{"num_attention_heads": 2, "num_key_value_heads": 2, "intermediate_size": 512, "hidden_act": "relu", "norm": "rmsnorm", "bias": "all", "init_std_up": 0.0543, "init_std_down": 0.0, "lr_head": 0.0144, "decay_shape": "cos", "train_tokens": 134000000, "max_steps": 8179, "dataset": "wikipedia_en"}
Each number is 128 + 32 x the weight over its row's rms, rounded and kept within 0 to 255. Layers, rows and columns count from 0. Numbers have three digits each. The size before them is the row's rms in percent of the matrix's.

# down: layer 17 MLP down (transposed), 512x64, rms 0.0412, rows 272-371, columns 0-63
# up: layer 17 MLP up, 512x64, rms 0.196, rows 273-372, columns 0-63
down272 099:174074145119086159144093100126191129120166168121133117086145138078118093067076129113127174095163131128086140147133129053093152095196133110163167099105120130131164195126099129165137095144153152
up273 109:129133196116128144111196147099095165145126189185097076116111076104142159112096121132170126135152050155149131118142132151158111159202139145062153129104142086158158098130144142131145127098188155
down273 101:106165086130095150112081098182198085080112175120120172140141128142145124144166155105078118119111173098056126149126114069138163064124123072134133149137076140105149155121136100062089122131098114
up274 107:115136174097152071157120062133137146127122180080145085130162115145115131093122095083181145164167157155141142133128147115070072141130180161155137145132150140142177104098167162099033112170133131
down274 100:134192174168135147117106150082129135174140076140084151067081112095126187136091139164069141095116048111095128168111123129157155185133138121137129127096063140104128102079122135121151155167153105
up275 102:132145113095130128131147097196131082091080145078138125168154163134135156105172084136148077156117142075125089124144112132165102143164142097173096106118133104098084129138092182214146093093094191
down275 094:095102103098153125139091192075135082106115090102068159143140158162118163184113099134115198084071147119115151154118138081142142067117103113100093154108133190084092103105114171167144122154109119
up276 098:089149112113194140102158146119076107099113068093123116135175105124188108132088104121131101084116130025140105111151131078125096090135093147139178126111201105108103128098103109157122132113174173
down276 105:181191123106100139138165160123139145173138146119151090121161197173110185177122080174124115137156128160229124148089183179153134181155130104134143126097138106130114139127129096096129112164158111
up277 089:114130145164122099122076123139168129142184122173073146161138145136085128092191125097144133136204108132149095134110082143146128174114173113187200150142172195121112137098092087087123121146082115
down277 082:096095127147106102125167156136133120109110191142125022102121143101115119082101136144136174155139130147091098123139167115175084150166107152054132162053101094163115149122152075116131080107161147
up278 096:138104150164051130127072143123168115108140147084154127099103113159136127139103139139138170117089146083099045053097133132163133129138109132143077175073164124128096089077073135098115079144157155
down278 082:065129132084176110175162142082076067100154144140086144132103056087074171105127101093162114150139118144127143133125102122113078171117130132139123109147150143161155158097179101171106169181094086
up279 099:073112161173137130160151110130104110158145217149117104122068082119088071107155109139176087143092082093132135118150125113078126118084161134141184116146117124122169096065144133154084159089160094
down279 104:144155143097087182085043111197188170160124115116136158178136172135118091138122071124122144147078147143142104112146162081147144108069152112103118141076106113111124107118121209094133153127135145
up280 102:121087153075082125175147132070079111116142120164195143093114134114112090148122150148152114114094193120144138124113125135168129091127072133123157167098143105123210147179123203129133175164097090
down280 104:174078087154141141165168070146164091118111111180129184142168124182167133102136126123132090158136063148126090148147118111129134108123163178128137157164122089095124120154141055103071102072077114
up281 109:108096140193172144088163145141117080176105152087092137132124079134127135128146119074148134166109121162133095182141120133169186155166177117114202142146102173117167114152165110108086202150156127
down281 111:151163124102086108107146132136084149125127069083156130156138106123120143185119172179132100075091071120145149103121155065114127104111103161151112112155146074108072202138101178126167065108148157
up282 109:103119154172120174133076065154188108168120176132060111133169125143138158146107137085077105192069101118149156122153105124100137119103137159072135161103141167135138160119151098067106151084100097
down282 108:086149124140186121078128084130187159109157157100131095073113156148130112137119126104067151119099208154119132113147099168128091115077111110220143175175106101129072150125111106103165152111130128
up283 094:122138087127090085136071085087113112140130131109092133117091132108141128077114069126102136063152155117134128169086156129147143162138134126155104125145168115115096165088178176058047148205137140
down283 090:121071172154154196101192123161124164145151158097128161138127083141154113150121085126151140129095074135096073108139072119173162123131096151140170129131080144162186091167149177165171146084141133
up284 101:119127186170135125165187163173122096130122084149131094118054103127113170125137109087112159165142138115097097156127148177126137132109088113176116182130150104125071159173076072171091175141087153
down284 105:097073076153170119129129090145111222087097109151155084147134100092134099137066076106160114133114127137136092086173112116103149095156147160164134170108088118159117099170132184116168097137150174
up285 100:161086130095119115099093106114144139104153169047121116183140136160127083144118139141137127158135111132142167102166115149134040188136163180088123118091157121097172152061159158158128178140073117
down285 107:116113147135158145098078188088113128151094109207155100138136143172105153154160121146170169116181182093165142114092136098154150119150089137175133174101081187168093101135078103134070129115147132
up286 099:109057170128116118090087122112082119056153182127076160080153137174158135093148111164120113161081096118131158087125103153053133165190107137103135092069091112122158121119093126128120095113123129
down286 099:107121143116120152096111134145187129144169114127128115131081180149150108149112100068153061112147095142088135179176161116216117137148100188141163106192088136136110117156090196160156111117150124
up287 106:117159126110121154148066076087095115219105132133156160097087081093132162121106127153145172113086111088137120073124106188124114166150137152104108138149141090168148173128138173085065115178150137
down287 102:103086145156105105116151130140159136012100185105110149105127137095176086100088095136101113141190115130108097176084122076121173147130098060135119110092078109156132144116147132139116075143111124
up288 100:119133131083156139130102148115076139122192175131141123175181129110079110123121161125094119116083055163126110137189168113152194146183144130155094098126135133086079137158102152122185112177173096
down288 107:115161197159074090164151076139114143122133110114097140103092128094206153145105114092154151196182177110122120118156111087075121129053113132182173105140132078123147129108135172100125136114122146
up289 106:124195176102096096078137167095198138127127142088161198094119118180158130176179106133091114176168132128091103142134122115138136176153142154083086169131131159098149176116139143163116147098177124
down289 109:164093149133108163123089113152158136120139154123077055179113155128138146161067147087138141147010125148172133162143093153152151126109111109158193129102147102142099107082129128100139170113082139
up290 100:155164171094031076143105134102116057078119091134152127093126131152148068119064123085160094151112153082121158157102117071116129169127109154129108155097155101148104161105121115163112138098136170
down290 107:168085093120090111196150087129104064173108126118120092064091143111151114097156176160138098187117126083130118117142110183111121139103101151108163080171099122167120172137202098120109158093137139
up291 102:129129191135234143117122108062088156121107187155109082108145068127158109145101165111159129155138178119116096133102068196157127131109179104112107134103112146125083118111120122115120177095124150
down291 104:058090106117088176106105149121142098128088089149107170155091156134108125109114127092121114142140114141087086130156135098120105106136108173190119121206160062174129163111108097149119155224117103
up292 103:085109103196133120095126149080163116080151162091116156193100094099184101107132149083132119121157154094185122107132124166126113113195084105108112101101099150147161093087165114076111174175143112
down292 098:134126120134146124111087113109087155135187085127082108074132142158161092135161037119130164138093168160122117083148163138123132177148104131118156205108152174191159097141107098151097131164071135
up293 087:122136123055151118143138111098195087172122173203104107178194112175104122138150135181098147093154155057133134188132090119112142145108134146158099114067176141089110105133097127134116143112120136
down293 092:151148161143104143167074092120065177150187085102139166103070143131147148101113136079154118160111101128044114107170160129130124159129139172156133138183167154192130161080155124161120114157097120
up294 099:129121110082084029114123189179111112054108174120100135159105108143142079139109163133202130099111073145146086087134154117144112112171139120157103130173144121125168134105171150161096130114124159
down294 085:090122154077144144219158134169140110142098188138113107142161164100167158101071140167162116133170142126142157116102124146086104075156156135141062113122142104061136123097101121103138136131150048
up295 095:051126167139148075105112165110144096130129158122105185139157125183095129109149140130106119170143127079137173160132093146080128153201109108152103180178175155193124130115119128123178157160183143
down295 098:216070092133126172090155111139196187099115144118143097108125096126147127143122124126129172129121156157142143081174131141172156173124112124130154118117063098117079101163132048123160145099071131
up296 101:119122194059110095117204126156196114082137112110171133111124182149139054160144121095161141125123132110118144148159143126143143150146192109124128128177133084111141089146115189119063145169158130
down296 104:129113161193092110142157158167125119134113180086156162153174144169150098149185116135057131132105167184191138163146105166097096111101142120168100090185121146110090079167153153171127102144122132
up297 099:140114202148155141120133104149143151167169187137108176121126088102164061136120131141112119100163162093116085069153099151134170178118134178078158123129165106173170097170055148126104103133145105
down297 092:118141066113089097167114133073138068142096100228143122151129158118097139117108094134129098133115096077126075119154106158063058084114097127133112112160095124080119120112154087078106132120125159
up298 100:129131061145177102118109086173107145174147121100162104104126073100127074163164147125135052181095145105127163109129124083141184108166187162111068155137131140100148078155152133104087149135159127
down298 097:127164117161120183093107087119168092124142087134086092173164122105140109130112099055145142128081109132087115114113123085092210131065097103162144173163131092126117110151189144124082162116076137
up299 090:087139125149118115129064129087084136127134107171146198165111117207115142139108100100133148219128104114072039136094115136169108134105160168140119105137137150115127154114083172125110150110083105
down299 074:144129108162112106108140119155103096135087149120108108102155193104170127127140133159153095076111081172169209086136202099093142141163093125165118148129124114127187121138118076161127135172081196
up300 113:130134143155133124149111092095079125089122181145138113131040145102070179090068096114100133171087112137178101066140088169141113143137130117142129187176174159096144134119128125189138133099088115
down300 111:228090173131115110125134108135097123165149152159150102147137177102113140160133140146116107126106126168128176167119109185106153099094158148132115102129125122111019171068182100088126149127156108
up301 095:148148127082105199110125153083118147142104145109158120133072141170136126195169129182112136083107143121141107140176115141126113162166149175137055158144161040077136142118119127068131103094120161
down301 099:148127157102132144100135118105157149080179164135144148090105059022101131117110145077144154186159157091156172127129079143169159161152145072107156112087115104139119121118093152129100186133116151
up302 091:155157098141126125135115151102141192146109096140111145144091059090123100169107113086111075172165135122172162175100069098095157122149180152107037090091111097110132147089154152096126104152154144
down302 082:128091143135122108159112065152120128165121160095099105137131151161194094052123095140137150143146131174122124084201127195135148124146143184170113077138187140204120105116137104116118137102098084
up303 103:112138144113133140147128073106131116081087146119048120127127099113161115176070115136070133100157123109078147103111141101118159146180133110165093093091181155142129180101137085096169112184075190
down303 105:145110119154096092151157112144119089130172152174192110130126171125156174083130159160108099138123069105101145096125072143098110105116051140073117135156137107162153111087120201070122125147086077
up304 103:109121122107188125163135178180115070065149072129101143144140146113121119120161120110149125166071128118089105107129084089113172142144142118172138174200133108165158147129120158047108165088142173
down304 107:153172086119102116132120081120097189105164116100172133123111149122116168125146164108136204150095141140150115142089120103067150061149162172092152073159143090077102118165123136172182167124148085
up305 086:095133162155124187126106110097097112174155086125104112122169080115077122143157095116072087148116126135088124153162134138109180124080098069174137141086160168151100090173090175145102171185119166
down305 073:152107129068151078160131168151121165072134167154131087144129155098138144114105173148206146150147111094133179156046086153107083165182173147113134116186160119137140123102154093080113119122137125
up306 112:135113128099151147114120135139103115128142174132096115109144137070157132093074188104142101109136075126200109059155125198136107082186112144131174138100100060131142173093148103147100134077166097
down306 126:195147108157141125137172168114101106116158119143158132155149175116126157141085128117170111129200058115163172142110118069155202104091097153110135123165129054093174093101129137125145093108127085
up307 099:173159140085127126153140118109067112106108103103163196118110155137131141165159107112135102068174116137131192106188102152128106109136088099096099137084163194109186114142156114107109130119199076
down307 094:033102113118092132144131150134152080171134136133051158104109131089113095122140155172063117161099137135086121143124178123159110146123133187118117084147131102131062130117102177125065179156103136
up308 098:076113093136138131154100106076156139102164072156166081141113111131102115069139105084140138131150156057143186193130171133148185113144121154144175102096140142161116078157139106128103157150151201
down308 088:185111169095148134110179164158082133157086162141164188091168172134136139176123186141146143106127073167179103106132099187091124175143111127140123126103153131102154155102146106072082094105093100
up309 082:111113125134188089132115097066139087109076119166169088154132152121098155122145146121083085099110167118126152084122101169111108122095112097160127114115117166113195146166109239090134135151158170
down309 078:157093204118076151137111154127119105118142172056108135089138110187081090121157172138156135145151072117143137149101113106132136100179153159080165154132183118119141108121104099116068069068126108
up310 088:097108110049154072098146110163143116181143187121090177150114119144086099144143116113077133181143086125122195130120097197147160165160133112154153142132056101139142115070132141104136113165117145
down310 077:109116137204133132120121109157156149138131118148166115134116124147205116152145116113167111037137151180164148119131125113152125132141096121128127124150185159175084091164103030154147089122188090
up311 114:108142158149172142205180117145111144151135061137162151069121151147135081109192172137121099115149209108089115102154131151149143128148095153081131136093087189097094156097112109110117092165103131
down311 114:122123111131131098059057139131117099179140152088112092095131091144087177172093131107116134113125103153087124058092143150150094129180103108141188140156167097125111098097049102115086166121100147
up312 100:137131107164141085120040112093138126140166121160130129132068127203119053095127188113079133153153108147131167152106077145161196152121150138166181116139123101160146129080158128075129123126116130
down312 095:093150161134112100155181135189114103130083195103117128164180181042100175183166109143139166108114117141123120114114125135087085119128118144073094144099170174152138172118114164164134085132111145
up313 106:179155247096103135101111119147150129165128118188097120081162143161146073152124148112162141138090135096115158125178094171113118150152086086183118111097144153128100143079163157125097125103091129
down313 112:142133150132078135087126095118099124139080116105107108128132139128130121107102127120172203143161146085100130153193136123062153152072131073156187147162130115134039151139185102083121142076113158
up314 098:064135120120149133068074143159114133163165077107118138129137161136143109151184133130154076074126179121147137150149044118180104160127077166163170161144141133096102127182102158121075150133132088
down314 091:117093169175070126153151126088131115138112110157145088129098110142074095122108110206121113113161099087114112150131120145104180161173149088116092104126068183177189110151100124129175117067136083
up315 103:127115141130141086170102145129124180090121152114070095147153130091140160098116162060173122082170141077089128124102126186116126101143123183155137206123136179142122119087166157085068156171139116
down315 116:145175090117141185128175114081111107130115137097157122140114108110141146123150106082089127094140099138117169130151102099204180157173150153112043098169073100079146104115105175152119096100175162
up316 103:111186165128202113110174142201109114169142151164094065130162134079139138177123158154121099122140132111168136143181110121156124128137170164132089072104071142129168120111140156113180078087112108
down316 102:173152089137133111075144085118115120140164175090096166164081078164140081133093132111089137130128080160099119079126161107132150117095122149158137168186077122163046168166149137168116157118170112
up317 096:161115156151189066095148142108081118176062123096143073122165148116125144131056131130141121145108183098131123147132135108165174106151102125155146119129208121117098224127091133152139126162106117
down317 100:182134125122047151140157090110131193107135116124123162143147143086124133084147039067113132124191128160142130092116143060118130131121131159131109127090101142123135056130184144171085098124125093
up318 100:144113146103119164076114151115167131131119099098162154128173093075115065084161137089104098066117172147126092132167077107174139154138146186089098068130134185093195168124134129138123125144165119
down318 104:112180110110147142157120124166120114176168140123083148085167164176147157113082153123141142120105213122152167141099135134122092071171093129155132165090182132148106049104112064097114130161164132
up319 100:084151183040123171121082085124114090136084129089104138142113116094125166175116103124170182104081151168162099112187147124094149145133148136113141076084164103132156123131187143120080164126112102
down319 097:152136136162137120094145135093136143147163136067187179108187174188144104123144118149063098111120147133100166124143117128142106138095104152152167163127096100159129183070095144171184068171082140
up320 091:158172158073112164138119103127090145099184129123203140131096062172115125094138103107114107104134173128080193132159105146139144128116195139068075123095149144120154137145151110125119112133216127
down320 082:068072117204129113155142140121124158109144108097081157137129167086090101086152109126115108186153056137114072163112155098112158082142161142145183130176123082113088127131132133132140164070085137
up321 099:126201135170161121100114057123119153111106104091080122155165108102206135114128190112133161084138156077133117130095153082105138163133163131129203154129083149062143156111138167110116142152110157
down321 097:113125133141142182121179150118177074156108137129135128084050134098145130159056125181166078135088094134094164096146109176162130158164103118174114106171170137133127154122188146101184104154108134
up322 102:120123182101103117110067091104125111202151115079080149136169081144079166113170132095109154085178086150158160128142135122193137104150143188126081088104106128139154147154114101113126080183131123
down322 095:154118090163164113210130192145170119157112085129108091120098158140048140138117079152154121169127144107153152140110153111143068120109103072136153074124158111095140169136157141051118164095135118
up323 092:070142135123168179113174094125164133141053172165121087176081146151131080089177141115101132128096120114119093102181092150132166156099148165103161110148118109138138156121175065090137168074149124
down323 085:084107150107150066158065164103088182111165120129122151132228139096102134152055118166139137110100090124098103166132134104078079082128108145124080113118166144144109108105119152125111111176089132
up324 097:086138067125106141161117080055170100145135126110119163104181102143108091164159139128105147117135124154121100080189111063141100112198113130139087103075096110117141176109133163114131197153137166
down324 090:163128171137173202111170178187088148077161112157103101134146134126174128095127133133110087075127088121098144160113103138088081099151174104117128148117153146161126183134124056110156125129100057
up325 096:053110148160184076147107177066148144156106099122134152149099096164128124101135130189128087170089179098145115060132152109102110127193108191102119117102134112130169087110173139127123142102095137
down325 106:184146103181140214113114159124133104096152145070143203124108127100157181163107140046130168117094152151126152138126123136159117160124113056149143139075132158154098165149099140133140157171134110
up326 107:114147144086104112087203159129154123109174190105132069142123115147158080169136104153158099160164134141093156129123077161093099155174156121120098144093135072101086132147123086179109113055098149
down326 111:129159118077114120095119194104122106169077093099113123130114141118191117078111129123154127086115093146166078151112120140200144113146136124162082145060171143116184133102129130086162209119138172
up327 094:137164177128087075131142103131133118144134145091089130148092083189139141158131137089129164155069148128106098128105107134100225094077148182104127088155175151092168081170128132105104123080140157
down327 086:131171120100135181132097154131134114098086182098133153080136102104096048115135102184136075103153084113185106158107129066122123171146159074156067134148076112135162149165106130132160142091145115
up328 095:129144145089098026110114121069105127108102141156099167098118060168141134136140122100118143147134148072086140180132134095123132123125137110077060075091115111094146101107109109151041131100137132
down328 099:157132118168122091180060128185067163122175133027137088166125156156095100068133150132142176140110134172139134152145102159192154122139105152112172118132148106162117111105081124120145127143141096
up329 083:128126165170124096174120083105164125133143155043167113124128101166116150101175105068182139173153141189111190135096122157130109129145168104109136150113159203139138140146098123113097092180094094
down329 080:177197113077119182093123135169146082120133104180068113134114157080097130177070166151119098138170163099123079125115122114136123174094123163132124105086090106133147068112163118138158145104159181
up330 097:073079187096087142096166059149131120120101170147146072078112145091146184153120110144161127102129155143063114108074097146101113135111138152142152124127132144121174161081153137084205159130138105
down330 087:130170050115109122140115102138123089066178107102074136185083084187129107134136104152139114158146131110150126121205169107154136127138151133143084136137153093198097130167115128162125107147193084
up331 100:120175162111146099181138085141050107168056163106125119162108161118150128084096156110188159128098144064164112169123137095112121102137163113152152124100109131147098152150127085136092149155213113
down331 111:136101088122090098158175137169097160107133163118110133160112152101095089084135140104119138125161193140153145149118091107095201144123129177031120141111081160098075125174140132150127155061098133
up332 085:102128099094152157109064105141118096114149189151096126091113087112106131187097129103124094113107079095084069103071082094121151151125152147138172148154095132126094149147138110136061146141210085
down332 078:149132157097114100157126125135149169154141101133153153230158149134192107057155112106140171171158158112139112121164157121129078151188159129096075134092163093121144094170112106128158071132141165
up333 107:103180104071129092127143133122095164102116163118174131121149163101121139117143104142135096198132142175112143110156091123110096160111110131127130128122157163119145136044225054186103133183122148
down333 092:127108123126072128104137151169164122129177168095142078130075155132118131125097114069133120067132107120106183173099149153120183095151116158116140171096083136101171119142040156116149135046128120
up334 092:096073155078084173112118151125078059162144143096152092123129092087108126147113094099122141146103148071139158120108114124098172124141120127185115141108186147098066169161109178141117066115067121
down334 115:098180113089082119103139097098113205123128098181110107107165130134180118161078106068132163116123164104088162126099149156161152094156128128112156150152043128147101089140110147179142065101109128
up335 097:150115161125106110121104130113149111178179167112125130121076103140124122089145067178138103141062146108042120118139179085152180130131154149164121145177108139108158151087121061134044142119116143
down335 099:122161138113134087118142131174130092080132101124141079134156147067119157125099059149119104168136116084160079149079140163115176137154149152059095078100149112172185152149116148177124188099105159
up336 095:099194132095130116092123131112065152110174175151178103100059125074112155141073085109190129098097136166140104128157159147170109128189173152167180108087150118137125104147113146172155133142128122
down336 087:150169126123091116129213129146150158154136099086100164149138117150173076062092158115118134165168185137116135077090112150127154092132111130086141126202090141080105203115108157129161143116138102
up337 106:107147117204108109154126095116092086153105124121143091132112133131091127122118162063130114122172064105166154115183140166119108131108175092186151140093067135134179100206123100117148162172119173
down337 103:198095100139159101126140180145108159085127121126107170116134136129123054145146154077110090146159128180120122168135098149130089132076105179174087092146160140139136102041173139104085087143101114
up338 104:103184129099135103055187112096127049154133112147081121185114132140142127212170136147081126158109096115070108082117117166178131117119116108116149131181122130107160177087154105111149124127093122
down338 107:152069110140147155156062111132111173153134187063097156100130132126129131047084158075138139096117116122136159184117148130112146097119140135193108138082166162175134109159078104143066126153144136
up339 104:128143122067135167134145140163111099153167132103159134095076150173092161103177148124164125186088028144108154101078119107094145164159097104125171128141149059147134158141104127118084147168156099
down339 105:209162124189176143084125081123107098128140100113100125160112165145151184107093141106155139077140166145147125178148124071139131177119126098088129062138137129106169118112146103135169163097082065
up340 098:104161129116204157156146099080139135103131168092128154102139142142109136083186131168204120135135082122178116067115139130162084126128148132103101095111100074159146197104078163134138158071135147
down340 081:146148136051067118135146172149176105089149110134174130123107152130196168159104177114138135098123125125154137141112095138143090115174160144141119116162056152093112114179095077113161073062095126
up341 103:184147136105158155113096104167119141145137131128158152130111099062071132044150126170172120130061144127155187112132148086189117100168160187098161133114124098171135101138062147115121143128094114
down341 105:196087116077123151095116077080175083120085164116116079135160141156156124093142136160117101094128137081083180078075119127137131146184124108088128104174113156097164074101144088147112160114140158
up342 089:156204145139102073082160109157115123147104125123158147107136184150075158169141224124164061152138137180173123148165114163132183114113159124134158125133141085141126079122151134100116173102138113
down342 092:136105141139198199153180164105093112114140125140117120176122111117162048100130141100097131114127167116041122095137176104128110185130137188199134122105125165150143172132138135138085107120161109
up343 105:071116180123095114193147145114147086091170218102164164170203135130133125132119086104057156169170115146133141144187103123078136123158123129119130137117135109149121137098145138165098138147176094
down343 092:148105125112179155086099115121144108145104076161161112138093119123131170165190188101135157128107146153187050086091084144139154159123118096087166126099095136175130122188065099114133116084103134
up344 093:136190163105144124075109126124119133248135140137128075134150113122136115155169130129123157144115168142118076118096138160166171155163142081149158116132079150099108164142089103091116170197118174
down344 092:126115127125163174133126161118148124102102156102120158078119135143143132063087100085181073143144094154056151182150132115101090152116070094117102148136138077171111089074101114090121057108090137
up345 094:131102158183188145122159136091187107150136156077167064185155163081186090090162185131122138119158130060144141199145140165146139123154121156121150148156126164139119117112157154107131161089125136
down345 092:126181114122126128104108092144105149131114072165167123084136088154136127178158153139150074100074141214142160147123128152136125151108104183180160096155173129103131053191141095146175099118107121
up346 107:072155166133154204138096152145131118076171123097150122128092160139146083189147141094071103158156162103155088137134076096119068164143149124106132156101115168138147090136096129145120138107067059
down346 105:076153090145115141146105144113151152178134129134177105112165128160157190105112158136112096090118090120139113159154155197144180071125092051130097067072132161110128071108134185119127156121101132
up347 108:128201170166121153131104099119114069111145138163117143123086116173149170098113148075107140125092162135176191067145136109177165095165074090135150189165095151123130123122121163111096173167117116
down347 105:165119120100091143088153125131157139167107143015081144117115100164099078090106113070094120138137106118146078109111113118141113170127192205144135113109128147150123148153069087141102130133171159
up348 107:136193138175108159142134159083102082140112091122136131104173113100148103129123138104087075135096148143129127054117088097113194134152115144156107072146109131098171123075138141039161122086087096
down348 104:153116147127104152157094142166086087158099131145135146115154144164133178145144200117114104109138122208164178108137083064129160084159081139162116106075184167112155143124056106110096102130100119
up349 096:135145164045124084170110116169132125123114141080065144174124156109130092129228096136163099177091150087160120121086144108151108157142155145154101084095118098123087129128172114175093112158135142
down349 096:147122120123142088137185140156111079123132103078102140168115120211149117175108073107093143105091178165152081124097107091143092122158110157147086159129109125089027114095147129167107157097129134
up350 110:096096192136161114139097140100145087122138174131077133166082116110155129139150160154149133148102151146121131094160125174129133139117075138222109191210145113123144134113094122111173181169071116
down350 112:170091118122101102079175091140149146161107133099133124100145062123131154091124093115123113080124095130165139196121096112215105181152142178077158120104073123167105139116115095121153113143201115
up351 101:141175140093063103155107087138158169106110121112152093107093155109116118119126152121131127133168118136110120194067100142112074182142166168146178117085124154168197112095154168078070173142155139
down351 107:147147177195129094123113092084166155181161126087136084075145113128111158110143090087127147107126076112134173178086140085102145154140151187096112152109086117076124088107187133156089162144143161
up352 099:152131123122114130147139145126115147098061165059134175151107087100117169113126148118088126161140063153059086122166150127151144124185153179102145111143170130161132144127072080135122035126102101
down352 086:089129154123128193148145131106144117144131130152090133171141153106149107150085140180143154100170109120092203144105114143088170122130154133134134102110116101025121066177098169107172111139074181
up353 109:168138113178085112175098105051091139143144141165123142170172119092120146084095155073155153084118115107185097117116115078153147165144091169057143074119167163100127106139135151127097135154171121
down353 119:081115134083182150120133151187187097157112098083143111092068136126141135161152136117063145152115155137087116097142061163138149111113166097194128149124102108172120143131082123115171073064133111
up354 101:112098146126140131121174149100121118198105160133100075095107140083141109108109155121047137180094133126187118130065124151091115108136184144113159126098113121103127157213155165087102089081094135
down354 097:116168138109131113154214126172125110138107147115130163180106135127164060140168109139081125127121133168082075104089157149091091166173124042068155141157162130170155127096122140137170122126095122
up355 102:096121207101146129078120144136115095137069095111146138121125105129104153071109123126103151185075115163150140058127097170180104138135152123170140125096107165187103144088134150074105085165168169
down355 107:082108102164127109159047100061058161130145094133045104136117145092150082153118154114168127108156166117101150130070101134144083105177138103122122107103171119197129117122152107131161124120152153
up356 095:067185149060066105129095132145153156078108182112110093150147195119092076133159123123125117161165176136130162181067108113193117137118126139136126148087177122142116122135167097147136091149104129
down356 097:135122095143162109136174149148159154121178098158184166178079070085097156118111108129150095143080135135118095081186140059089137130082170125161098116175138124116143158063112112104161138157118086
up357 097:093098125115147107122146165121104163067147172135140077192120178137106109109103147094166140126089105109204069167089139055090177123118181128109123110141138134132140170103127086128125126124096200
down357 088:132138157173128127108114093171172073138111146094085152117110090176115056187135132110084096120162156107107169092188121101155101088191103160091119157145113124163098113116106153143169152156123061
up358 113:119144151085095147115132117115162135174187154124158134195101112077138131105157184162103137072179114186149155114125069130161122164209097113161140095107067116141118098140161153100165132119094150
down358 117:159158145148128154106110104115153106120118137113132059123149178092115154122153108129166114170158104146147188110110120114137147130082157161130020137086125172144159182071183152167152106107169178
up359 093:123144095167142094152073102139083119163123132098141115184139137129103166119054157126072086109115103087184130077121111111131112081115118079131178164070158130170117154115147169100094077082087132
down359 085:106136162125144144172142205163236108087130097130110066090113149094084128144182065165145134090100109130140109150120138148120148092122089136121081108114117121148117079127178133135162091104088108
up360 102:140175146115143120141178116108119130164164101118173097096113107087109163075131154112174137055095129101104130131047149170111108143146127135168121173166178153145147186164100159059115153160165157
down360 102:121172113156109146118160118056121076111125138149050132092136112147165113190084098105109076160143128130089114089147106077101136143112078150081132111118099070092108058111163132171124163133107093
up361 099:075187130157086107069157117099136100129103123111134108157073132157140163096118118137155165133124080080129101131187052154106162154169109087121163101131154168099106133134161195179161092107113155
down361 109:158093158146116097217098225105115102145178186136109132123090143154077122117106179180146133129125091174117168125141179161141105087094124131144114127122123174125113159130086094100119151182114132
up362 113:130133151119135111218081133092136121163139204154106149150071158152180092122125112163094117141077114160119167132155110108105136103073160198134144112140113159093087133084132097062125117156099095
down362 102:126144129130145105152124134149123167155096155109134174141120116199107161087183106099060128071103088140124138120169162146120148089084169134137117127214129093119048091089130149133165085166115092
up363 110:152127136177084148112167094081124112085051122077174121184103102120121119171104157106104115096138148100095149117149026128117121099135157094130120145141073135105112166203145166146135132149122161
down363 098:162125187097140098117166097126195121109117153146133114060131125122123128162186163124151075115160087167146132110143108126173175201129102103133145103157124171117160077094113174067132094192131136
up364 098:104180156140105082172095073082116146133144127127146108097176119143104203130130181170150117107114113129151129165125086158149145139132077134211116137091127179117124104153077156124180163069087146
down364 095:112102142170136124176159127121108077128129160104109125175061158103159083112080158128129173164109158095169115108123154143155139105133165145096101176140136143127096175070206121115053127178174122
up365 105:144120114095077140145079110133171091080125116118136118114119073125097065157197113133102143162136195078150176107153069097154114144125187103109148096152159106126089164134133174185138165148093112
down365 100:100134074109121140110087169191195114144083156106116116091116100128124154146137151105095117176140140166069154119164115121121134081112136103143122148212082148086163108124142052148075107131114074
up366 081:144183117133181157149135118142130120165197101138126144097108127138099115126137131099114172092157056144118116137105147073152112161130115071079114185088190104079069090115147092082132175145090104
down366 072:149100101044098141135158115072077146105085161159110045086070142142113094121136126131166087072122108153121118118159112156096108174114173120168153124137110151156124141128146147094069141123186162
up367 098:191078127110129085189167089102115084114133152158145176091145113155165131113165200081075191052110114121136119094160158125126152108184145128110076087126137085116124119111144124093132140136118147
down367 099:161104143096151097149134115078127132108158062196094092151143093126121159158140171192138084117097176126211135083048123127113115190115132146113147181142120125106097102106171139128139148145105126
up368 087:095095144144123128157110131137087100139149087112114109113168133098195077090101097080113071075136082129148121123162095179092150113092156151168157093140153158128137158149077159131098193111051105
down368 087:171128138132131097174089094094078093099123132149145131175162095180103152173137113120089156102085170068156177138175124115129102100173115117152118213199110105142118149145102135160083117144136172
up369 091:145149167144112115065192127149157148148125143071090131146117167083124122153095130172075100123188120087133074120107151151121162116059124184105144145087147174129177086108170151112147157159096167
down369 085:096118078074132177106121065069135096132103154149089120115192142093151130123172092100102113089123075139094139136151132132144094149153107051145154133112107063164138143122110077173096112087176130
up370 104:127103121115151092085116097090145139098103178121094099120143127153146143041092126092090104104139059125112061140143110074186122097142148108160118101091079126127168074111137126062148112078111098
down370 095:092156118161093124136117098135074146163117131164175124137166146147070123159078118168104150127140144141160159098105149162076128090159118124078111134120142077096103188148047095160111102094212137
up371 115:099077122086179102176170134103134100123108206110191106122119146082133138125090118104052116166125097109184148117095119200108118089157061121166132144131145143110161123144163154110136111110171144
down371 119:119139145106128128180141134189144108133167178145092096104118098163085070080106101138166121106121189143114132085085114129135161073133150094111149032108174107140135120190131133113142173071113142
up372 092:114149112136166089148049145152124150145135178133166157122115103123112171121114165147133131040121147100175161141180154060085127181166167071077128134086091126125130108099127132118091176147106106